{
  "n_kv_head": 2,
  "init_std_o": 0.0625,
  "lr_mult_up": 1.19
}
Each number is 200 + 30 x the weight over its row's rms, rounded and kept within 0 to 999. Layers, rows and columns count from 0. The size before them is the row's rms in percent of the matrix's.

# layer 7 MLP down, 64x256, rms 0.138, rows 0-63, columns 64-127
099,217,212,203,277,225,184,199,173,173,162,200,181,240,164,223,243,201,195,136,228,138,186,149,220,180,156,238,184,228,188,248,249,197,175,201,204,221,153,216,184,224,197,252,174,200,199,193,179,204,198,234,197,178,215,154,217,203,226,146,191,210,158,216,221
097,144,156,195,269,190,221,208,214,175,215,201,207,205,189,163,240,194,157,202,239,219,154,217,262,249,209,228,203,181,206,153,181,226,185,211,199,162,188,230,176,163,182,196,168,199,141,196,198,176,181,239,202,198,180,253,212,274,226,178,150,175,215,244,214
092,188,183,218,217,195,225,238,163,217,160,169,218,208,181,147,235,173,194,268,157,222,183,184,263,218,126,194,176,188,160,265,185,228,223,193,162,232,185,200,185,221,191,155,176,205,174,203,148,207,194,163,190,231,174,172,182,229,233,227,237,217,245,227,231
102,175,188,211,181,245,219,242,202,195,211,195,213,196,191,234,188,201,198,224,242,168,214,194,253,165,227,145,191,141,273,193,209,232,245,184,219,177,231,175,220,226,200,206,202,206,220,197,216,238,210,211,182,255,197,204,219,185,210,159,194,168,187,264,184
097,192,226,180,205,196,230,144,239,180,253,148,203,190,152,195,205,172,166,182,199,227,214,176,204,192,228,194,165,237,143,197,155,236,231,188,173,244,212,184,179,160,208,190,266,252,256,188,166,207,176,238,224,231,162,207,210,215,151,207,104,208,206,163,229
095,193,165,182,198,179,203,186,220,162,190,211,246,246,204,222,186,192,252,195,238,184,190,185,149,145,273,213,213,175,210,204,186,171,213,184,195,173,165,226,220,199,226,232,249,160,215,193,178,194,231,219,189,180,218,223,181,245,191,236,186,212,184,136,188
094,211,170,168,195,230,154,161,230,210,239,170,171,226,191,149,194,227,202,184,195,202,220,214,182,207,206,145,231,221,186,183,228,240,200,224,243,245,213,199,217,255,198,194,212,247,214,187,215,182,218,178,143,148,171,225,181,215,189,197,192,234,179,193,180
107,262,224,213,183,202,193,219,186,210,252,226,245,176,151,226,175,202,231,220,202,162,243,214,278,220,184,201,223,221,288,259,188,234,202,168,168,191,181,192,210,187,197,226,217,194,230,205,232,255,161,190,236,197,213,190,187,221,212,193,177,208,164,203,165
094,225,248,197,159,207,192,213,222,232,185,215,155,204,239,151,190,205,206,123,223,186,238,175,199,195,183,170,193,231,167,258,170,132,228,209,161,232,242,228,193,193,265,236,183,206,286,211,150,154,181,227,214,194,236,220,171,163,154,192,174,169,222,196,184
106,181,277,243,196,171,186,181,271,201,207,198,188,200,187,178,193,218,218,209,210,190,180,175,189,227,227,232,210,228,244,194,197,199,153,244,250,240,172,190,197,214,201,179,175,131,264,246,218,176,179,190,175,178,196,194,237,205,199,204,158,211,210,198,222
093,211,211,226,204,240,224,179,153,228,301,256,219,175,187,207,176,187,144,228,205,178,188,170,178,220,169,185,165,152,184,206,193,217,215,145,165,200,202,196,163,209,153,193,184,222,201,184,199,224,182,215,218,201,212,206,157,219,185,228,198,176,218,217,223
105,219,212,158,193,199,195,231,182,188,225,231,227,211,194,195,224,232,164,208,221,247,234,208,215,205,170,269,212,178,207,228,249,194,236,224,244,185,214,196,231,225,198,206,185,213,199,223,273,276,154,200,207,226,184,204,188,207,202,201,202,159,175,231,227
094,221,193,164,191,216,147,228,242,305,307,227,223,283,185,175,228,198,173,187,179,222,244,206,191,183,188,180,196,231,219,216,239,223,160,163,158,208,232,229,184,175,231,243,178,222,172,179,196,188,250,219,149,187,233,189,215,180,161,239,244,158,170,215,134
101,189,192,225,191,184,189,196,192,174,281,191,164,163,169,252,170,164,203,251,216,229,182,229,100,169,232,188,179,217,129,193,214,143,244,176,197,209,227,230,279,198,272,147,236,218,174,206,168,196,215,174,91,185,185,186,150,191,207,224,231,208,205,208,196
108,241,193,209,144,162,208,186,205,198,165,208,215,181,249,219,199,183,210,235,178,196,169,174,186,130,221,131,201,209,221,138,210,209,204,197,238,217,175,206,209,173,253,243,245,184,220,217,199,217,169,193,186,272,188,171,208,142,241,183,209,219,197,220,199
106,172,206,224,171,179,186,181,188,166,211,195,190,160,197,191,177,180,197,152,152,179,195,152,142,188,203,208,178,177,199,189,178,219,166,230,209,242,237,240,207,221,203,122,234,193,170,163,203,227,197,194,157,161,223,200,202,225,175,265,203,185,213,230,180
086,208,227,186,190,208,198,217,160,180,210,206,196,221,183,166,158,200,249,206,214,218,185,220,153,181,157,137,194,193,183,160,234,133,174,171,166,182,237,172,164,178,164,185,237,193,172,200,195,202,252,205,237,267,209,198,223,206,182,222,182,154,121,270,242
099,198,175,189,185,189,206,176,195,264,175,194,150,237,131,137,221,224,187,213,208,203,198,241,204,199,231,182,203,200,184,181,261,242,230,200,180,228,266,194,202,192,214,221,197,200,217,200,168,273,206,140,197,192,192,145,251,139,171,242,176,121,209,212,184
099,167,195,232,191,207,249,221,184,176,217,217,208,252,175,214,273,193,144,155,197,142,159,206,217,184,166,195,234,190,166,232,211,219,186,223,201,209,168,185,233,206,161,216,140,202,179,212,178,242,199,193,191,255,159,209,215,247,223,189,212,225,154,184,214
097,235,229,183,250,187,209,187,228,229,200,182,187,189,241,174,190,217,231,159,231,213,209,242,226,179,166,206,155,232,256,148,206,173,257,222,222,153,201,214,162,214,181,245,229,195,244,218,190,158,164,188,253,115,191,201,200,168,203,182,230,180,176,138,172
101,214,247,204,203,200,229,211,200,167,157,234,208,236,255,157,222,198,221,155,194,181,200,203,254,218,232,206,240,249,168,197,214,247,218,173,186,170,167,219,157,157,261,158,139,212,183,191,228,160,232,246,222,154,210,195,203,138,202,218,221,190,205,212,169
102,190,172,214,198,194,252,223,201,235,212,214,152,194,205,248,227,176,196,165,198,94,207,200,117,163,233,156,246,193,223,198,195,155,229,174,200,122,234,225,196,204,196,197,207,208,191,205,194,211,152,181,192,223,194,196,180,192,235,156,217,224,133,184,220
096,188,201,181,137,227,199,200,246,138,213,209,157,178,213,234,212,192,176,207,172,265,180,177,236,212,224,138,204,154,197,204,224,179,205,144,231,151,214,170,213,174,156,155,227,136,200,154,240,242,224,163,170,212,191,189,211,165,170,213,163,231,179,173,196
093,193,189,197,205,201,227,155,233,230,165,243,232,204,215,173,168,231,208,185,208,232,149,132,213,224,189,191,191,169,221,192,178,242,174,218,260,226,167,182,210,155,175,164,158,161,151,211,170,230,171,233,180,243,216,235,189,203,181,211,180,154,270,248,174
110,203,235,176,180,209,184,234,208,195,240,157,230,212,230,163,189,263,183,183,259,171,202,192,238,194,259,175,202,162,164,240,233,244,189,188,228,150,154,170,164,197,192,228,164,163,204,218,275,182,272,219,201,131,183,234,234,208,249,186,184,177,151,197,168
098,212,201,197,146,184,173,218,178,170,211,192,187,163,255,212,172,192,167,188,165,170,185,208,193,202,222,234,184,154,206,207,177,164,186,192,188,212,257,216,141,188,202,227,186,150,225,176,200,121,131,159,198,207,189,155,231,164,208,255,234,246,207,212,209
107,226,213,186,207,219,217,220,161,207,204,222,219,189,211,211,206,202,206,185,170,237,203,226,239,203,231,232,219,154,173,201,174,176,206,172,202,169,186,191,132,246,205,225,222,219,158,214,181,226,234,201,196,161,171,250,158,231,217,227,158,205,141,196,162
102,217,216,216,229,211,179,179,192,219,197,186,206,158,191,196,250,221,189,234,191,163,169,209,205,237,198,233,236,229,203,274,222,262,178,204,179,185,186,150,245,191,187,205,146,168,151,178,159,164,236,180,229,155,182,160,209,243,178,215,205,195,216,202,179
094,213,222,230,189,216,213,214,192,181,196,241,241,170,308,207,228,178,177,211,212,121,153,202,158,213,131,187,220,220,188,229,152,212,182,208,186,164,200,203,255,270,215,185,181,214,163,190,163,167,191,187,205,224,209,208,125,245,254,192,193,187,196,197,189
104,177,207,212,207,204,189,176,170,255,210,153,179,220,220,177,167,203,182,198,189,232,210,231,172,157,219,195,149,163,201,257,177,173,191,187,179,106,232,257,239,217,210,226,240,186,201,187,206,241,240,206,144,217,132,171,273,235,174,169,180,228,235,258,198
094,174,147,172,150,226,183,178,234,152,222,168,223,225,235,144,223,198,195,205,198,194,131,189,152,220,189,219,168,211,262,218,182,211,216,226,190,213,196,205,207,202,204,206,262,202,209,201,195,220,248,247,198,191,205,185,160,220,256,178,205,249,202,219,178
099,197,240,177,177,207,185,241,195,200,105,193,244,215,156,213,196,219,210,163,223,252,164,245,243,204,175,233,163,207,168,238,166,217,209,181,177,175,191,195,171,155,202,190,228,214,223,227,227,119,231,208,165,216,165,196,180,183,199,218,234,192,202,201,151
119,180,221,209,208,197,222,195,225,246,178,191,257,224,160,200,208,218,168,262,231,262,254,200,244,196,175,205,196,178,202,217,181,212,224,219,183,164,207,214,157,213,134,269,186,210,199,179,199,169,322,249,230,198,229,222,249,175,266,185,182,204,195,194,225
101,148,120,221,222,183,142,242,204,157,201,198,193,164,211,203,140,204,199,215,190,221,236,225,268,233,166,246,167,188,168,185,170,201,202,179,188,170,185,162,133,210,213,199,194,195,141,203,231,168,209,187,233,214,162,186,161,206,177,221,241,213,240,141,183
111,222,195,235,201,193,172,170,203,174,190,209,200,164,222,161,160,149,171,201,165,229,194,247,250,237,219,189,211,190,191,159,218,178,168,150,197,167,198,250,251,149,223,247,211,177,232,216,223,184,231,195,123,274,207,166,293,159,181,256,287,184,248,185,209
100,161,219,215,137,265,225,167,212,253,192,189,200,223,122,179,224,257,176,203,211,169,240,223,210,177,200,162,183,183,164,210,205,223,193,222,173,194,237,198,233,223,236,162,215,196,146,171,195,253,137,206,230,245,157,219,193,249,208,235,158,223,214,217,174
103,227,197,233,178,164,185,163,205,188,208,207,227,215,162,258,188,195,183,233,217,255,160,175,186,174,262,258,174,195,218,272,190,177,150,216,232,203,171,174,258,201,201,188,166,182,148,212,224,206,187,159,210,181,179,169,215,170,174,238,192,211,234,169,221
106,196,226,209,207,215,208,209,132,178,189,162,248,195,225,226,174,252,221,198,182,184,169,214,165,155,194,173,189,221,177,206,167,189,207,205,183,237,201,138,258,207,212,220,178,213,230,231,141,261,218,207,153,214,148,260,202,187,215,127,193,228,217,129,200
087,209,212,210,266,249,214,210,237,233,198,202,206,192,161,150,179,167,213,166,179,198,224,178,173,224,191,230,201,167,186,125,183,186,200,219,188,237,217,174,216,222,213,231,205,224,177,199,198,204,159,224,183,252,199,205,154,176,232,191,199,201,181,216,268
100,230,139,195,245,200,224,182,203,213,237,185,208,156,250,214,144,279,163,202,209,159,207,215,199,214,150,154,181,197,153,166,216,134,187,199,246,211,184,240,220,142,266,182,191,264,163,213,214,216,165,234,181,216,133,226,205,168,213,209,196,120,241,214,186
103,223,175,181,203,176,234,214,207,190,204,234,242,176,221,212,183,176,261,214,178,220,166,216,168,189,130,205,153,194,197,156,197,212,209,217,187,268,181,183,152,193,185,216,227,205,244,177,224,223,199,201,185,196,224,218,171,200,209,180,208,192,226,128,186
101,180,239,147,209,217,244,185,185,204,230,170,217,275,213,235,222,179,221,219,191,268,248,206,191,229,177,255,243,220,178,99,213,189,239,205,156,212,199,200,196,254,203,186,198,143,181,221,181,197,195,167,199,207,228,167,178,235,172,243,217,245,137,228,217
107,188,139,205,160,186,158,230,211,178,174,201,171,161,188,243,254,173,190,161,192,164,153,251,165,181,177,210,258,203,190,190,203,173,290,189,181,247,183,208,224,238,217,205,155,216,181,221,214,190,185,186,256,182,192,188,196,209,238,191,217,237,200,167,219
098,185,202,182,209,149,198,215,186,215,197,172,146,218,235,188,257,167,146,243,238,240,233,179,154,133,230,149,199,230,228,226,216,219,196,184,215,174,247,251,199,193,157,212,269,201,240,236,185,225,228,188,210,223,217,187,185,176,164,235,205,183,185,185,216
103,214,240,174,188,232,223,128,164,217,185,195,222,225,188,220,186,227,199,234,141,173,223,178,203,234,208,172,203,166,163,182,190,216,168,224,184,180,189,188,152,214,231,216,213,131,201,225,188,228,132,208,168,172,207,172,227,211,172,187,214,241,153,222,175
097,189,193,146,227,169,268,220,159,231,149,178,221,165,218,258,218,220,200,241,185,301,186,210,204,229,229,230,189,175,163,223,200,199,202,188,190,221,150,193,217,180,207,218,198,244,188,193,274,171,191,261,187,219,192,201,212,214,167,164,186,218,204,203,250
097,167,213,156,190,130,215,160,230,123,199,169,176,251,197,171,240,206,177,225,158,258,227,212,253,163,195,219,221,200,184,149,197,238,234,161,245,192,196,142,181,217,205,197,192,178,226,230,201,249,180,226,157,250,192,222,271,215,178,151,221,195,203,176,180
098,180,246,194,224,192,196,218,216,175,214,180,198,213,200,203,189,224,195,194,175,117,160,194,159,227,190,238,201,173,243,217,192,173,145,222,206,187,182,210,218,210,152,155,166,227,187,224,185,157,178,176,206,100,173,200,167,216,211,181,222,318,199,195,189
103,199,211,222,202,213,194,204,227,160,208,242,202,250,142,162,148,219,185,174,185,204,175,215,196,224,222,225,138,227,242,236,221,256,203,245,160,161,195,194,228,173,208,190,128,164,202,194,187,227,220,210,196,195,198,243,220,233,138,255,202,177,253,188,176
098,202,191,224,200,177,146,238,178,174,226,228,182,200,228,193,221,90,219,184,223,208,216,192,205,201,190,117,223,219,296,244,188,164,151,215,212,208,245,218,239,190,198,191,254,213,229,206,172,244,183,177,162,217,238,183,234,172,187,171,190,161,182,183,158
101,198,202,200,239,190,187,232,204,210,215,199,142,243,115,194,270,193,205,214,191,254,265,210,210,237,166,199,233,218,173,197,195,200,191,216,197,131,210,226,152,210,167,191,205,184,214,193,249,216,214,184,224,124,177,245,175,209,176,249,234,145,205,236,181
105,236,226,215,219,196,168,204,195,206,177,221,146,133,223,240,171,200,245,204,184,180,194,167,188,136,195,151,186,218,194,184,212,160,255,208,249,236,200,193,116,167,193,192,203,211,222,263,166,222,276,224,194,297,212,226,183,173,210,151,200,183,170,179,261
104,172,198,219,188,242,165,170,218,207,196,188,209,143,175,218,179,177,218,216,188,247,234,188,248,197,219,232,220,145,229,274,235,195,252,196,191,234,209,220,130,208,174,183,222,215,202,146,226,208,206,166,228,264,199,182,211,203,166,176,208,203,225,174,226
106,259,197,252,217,188,235,197,131,199,170,231,210,153,216,227,185,242,174,171,186,224,222,239,227,208,145,229,220,171,242,197,178,225,226,197,211,149,208,143,208,173,189,250,231,254,206,199,202,246,171,173,235,235,274,207,167,235,240,171,139,269,224,240,215
102,170,205,198,225,222,129,172,207,195,165,199,180,190,193,209,148,218,178,219,213,169,180,201,196,227,215,263,217,205,223,167,246,175,233,216,185,171,167,188,209,210,202,162,197,174,225,182,273,194,183,172,157,180,126,224,260,186,150,191,222,173,252,195,204
095,194,184,199,198,197,184,209,196,221,182,215,180,209,201,196,257,183,204,208,146,223,177,175,186,144,229,203,163,132,169,160,170,168,260,189,213,242,156,184,230,196,180,167,172,162,209,182,172,260,173,144,191,202,172,190,230,234,182,231,199,237,226,206,194
088,202,209,213,241,237,166,252,231,227,197,170,224,218,199,179,223,229,201,189,210,220,190,168,248,276,187,207,152,219,194,219,217,200,179,215,184,216,134,212,207,212,200,241,229,176,170,188,194,153,188,216,216,171,245,191,190,167,191,200,175,251,186,212,204
101,199,212,145,208,217,241,197,234,216,239,238,205,135,246,247,192,228,275,165,244,191,246,246,254,210,198,186,206,255,182,179,188,186,217,225,215,278,249,207,151,184,203,193,298,222,212,220,178,159,183,190,228,161,216,189,181,213,210,180,199,149,224,206,220
101,175,223,178,233,207,157,175,189,211,187,170,195,195,168,193,136,180,215,188,214,186,223,169,199,172,199,202,203,247,184,254,148,193,277,192,177,202,191,184,205,191,173,149,148,185,193,237,171,162,280,205,269,130,258,189,197,196,200,206,169,190,229,217,210
102,184,215,253,178,196,232,210,218,194,174,224,231,231,270,197,213,201,210,180,182,154,205,209,161,239,264,158,228,248,254,170,202,177,143,230,160,194,226,145,186,165,199,199,209,228,218,198,209,197,166,204,219,210,216,219,180,234,194,182,218,166,199,213,227
096,176,162,214,179,184,178,171,208,234,175,207,183,168,192,239,161,191,205,202,219,194,177,176,185,204,146,244,206,219,210,177,180,198,248,201,175,238,207,281,183,180,166,231,210,142,188,146,182,151,208,192,181,182,174,144,205,188,160,231,177,202,182,218,207
090,204,215,175,185,234,183,244,272,199,201,210,184,193,166,183,141,203,164,237,210,201,212,223,178,246,247,225,201,157,190,181,191,235,140,217,217,209,199,206,216,240,186,210,191,220,235,166,198,198,203,128,234,126,210,220,218,201,190,202,221,183,221,199,211
097,200,154,205,170,233,189,202,197,185,205,182,166,186,198,187,219,152,203,154,239,122,190,166,138,161,204,163,190,187,237,245,201,152,153,185,188,216,184,150,202,225,204,194,265,207,216,158,165,194,213,188,167,288,242,211,203,203,241,165,234,282,206,200,223
097,180,196,215,190,193,157,172,197,120,218,179,192,280,203,212,257,139,196,267,204,190,237,190,246,217,221,176,212,234,225,141,183,185,138,163,221,163,184,196,226,156,206,162,214,207,183,209,240,229,218,242,260,204,204,210,208,194,186,178,190,188,234,218,215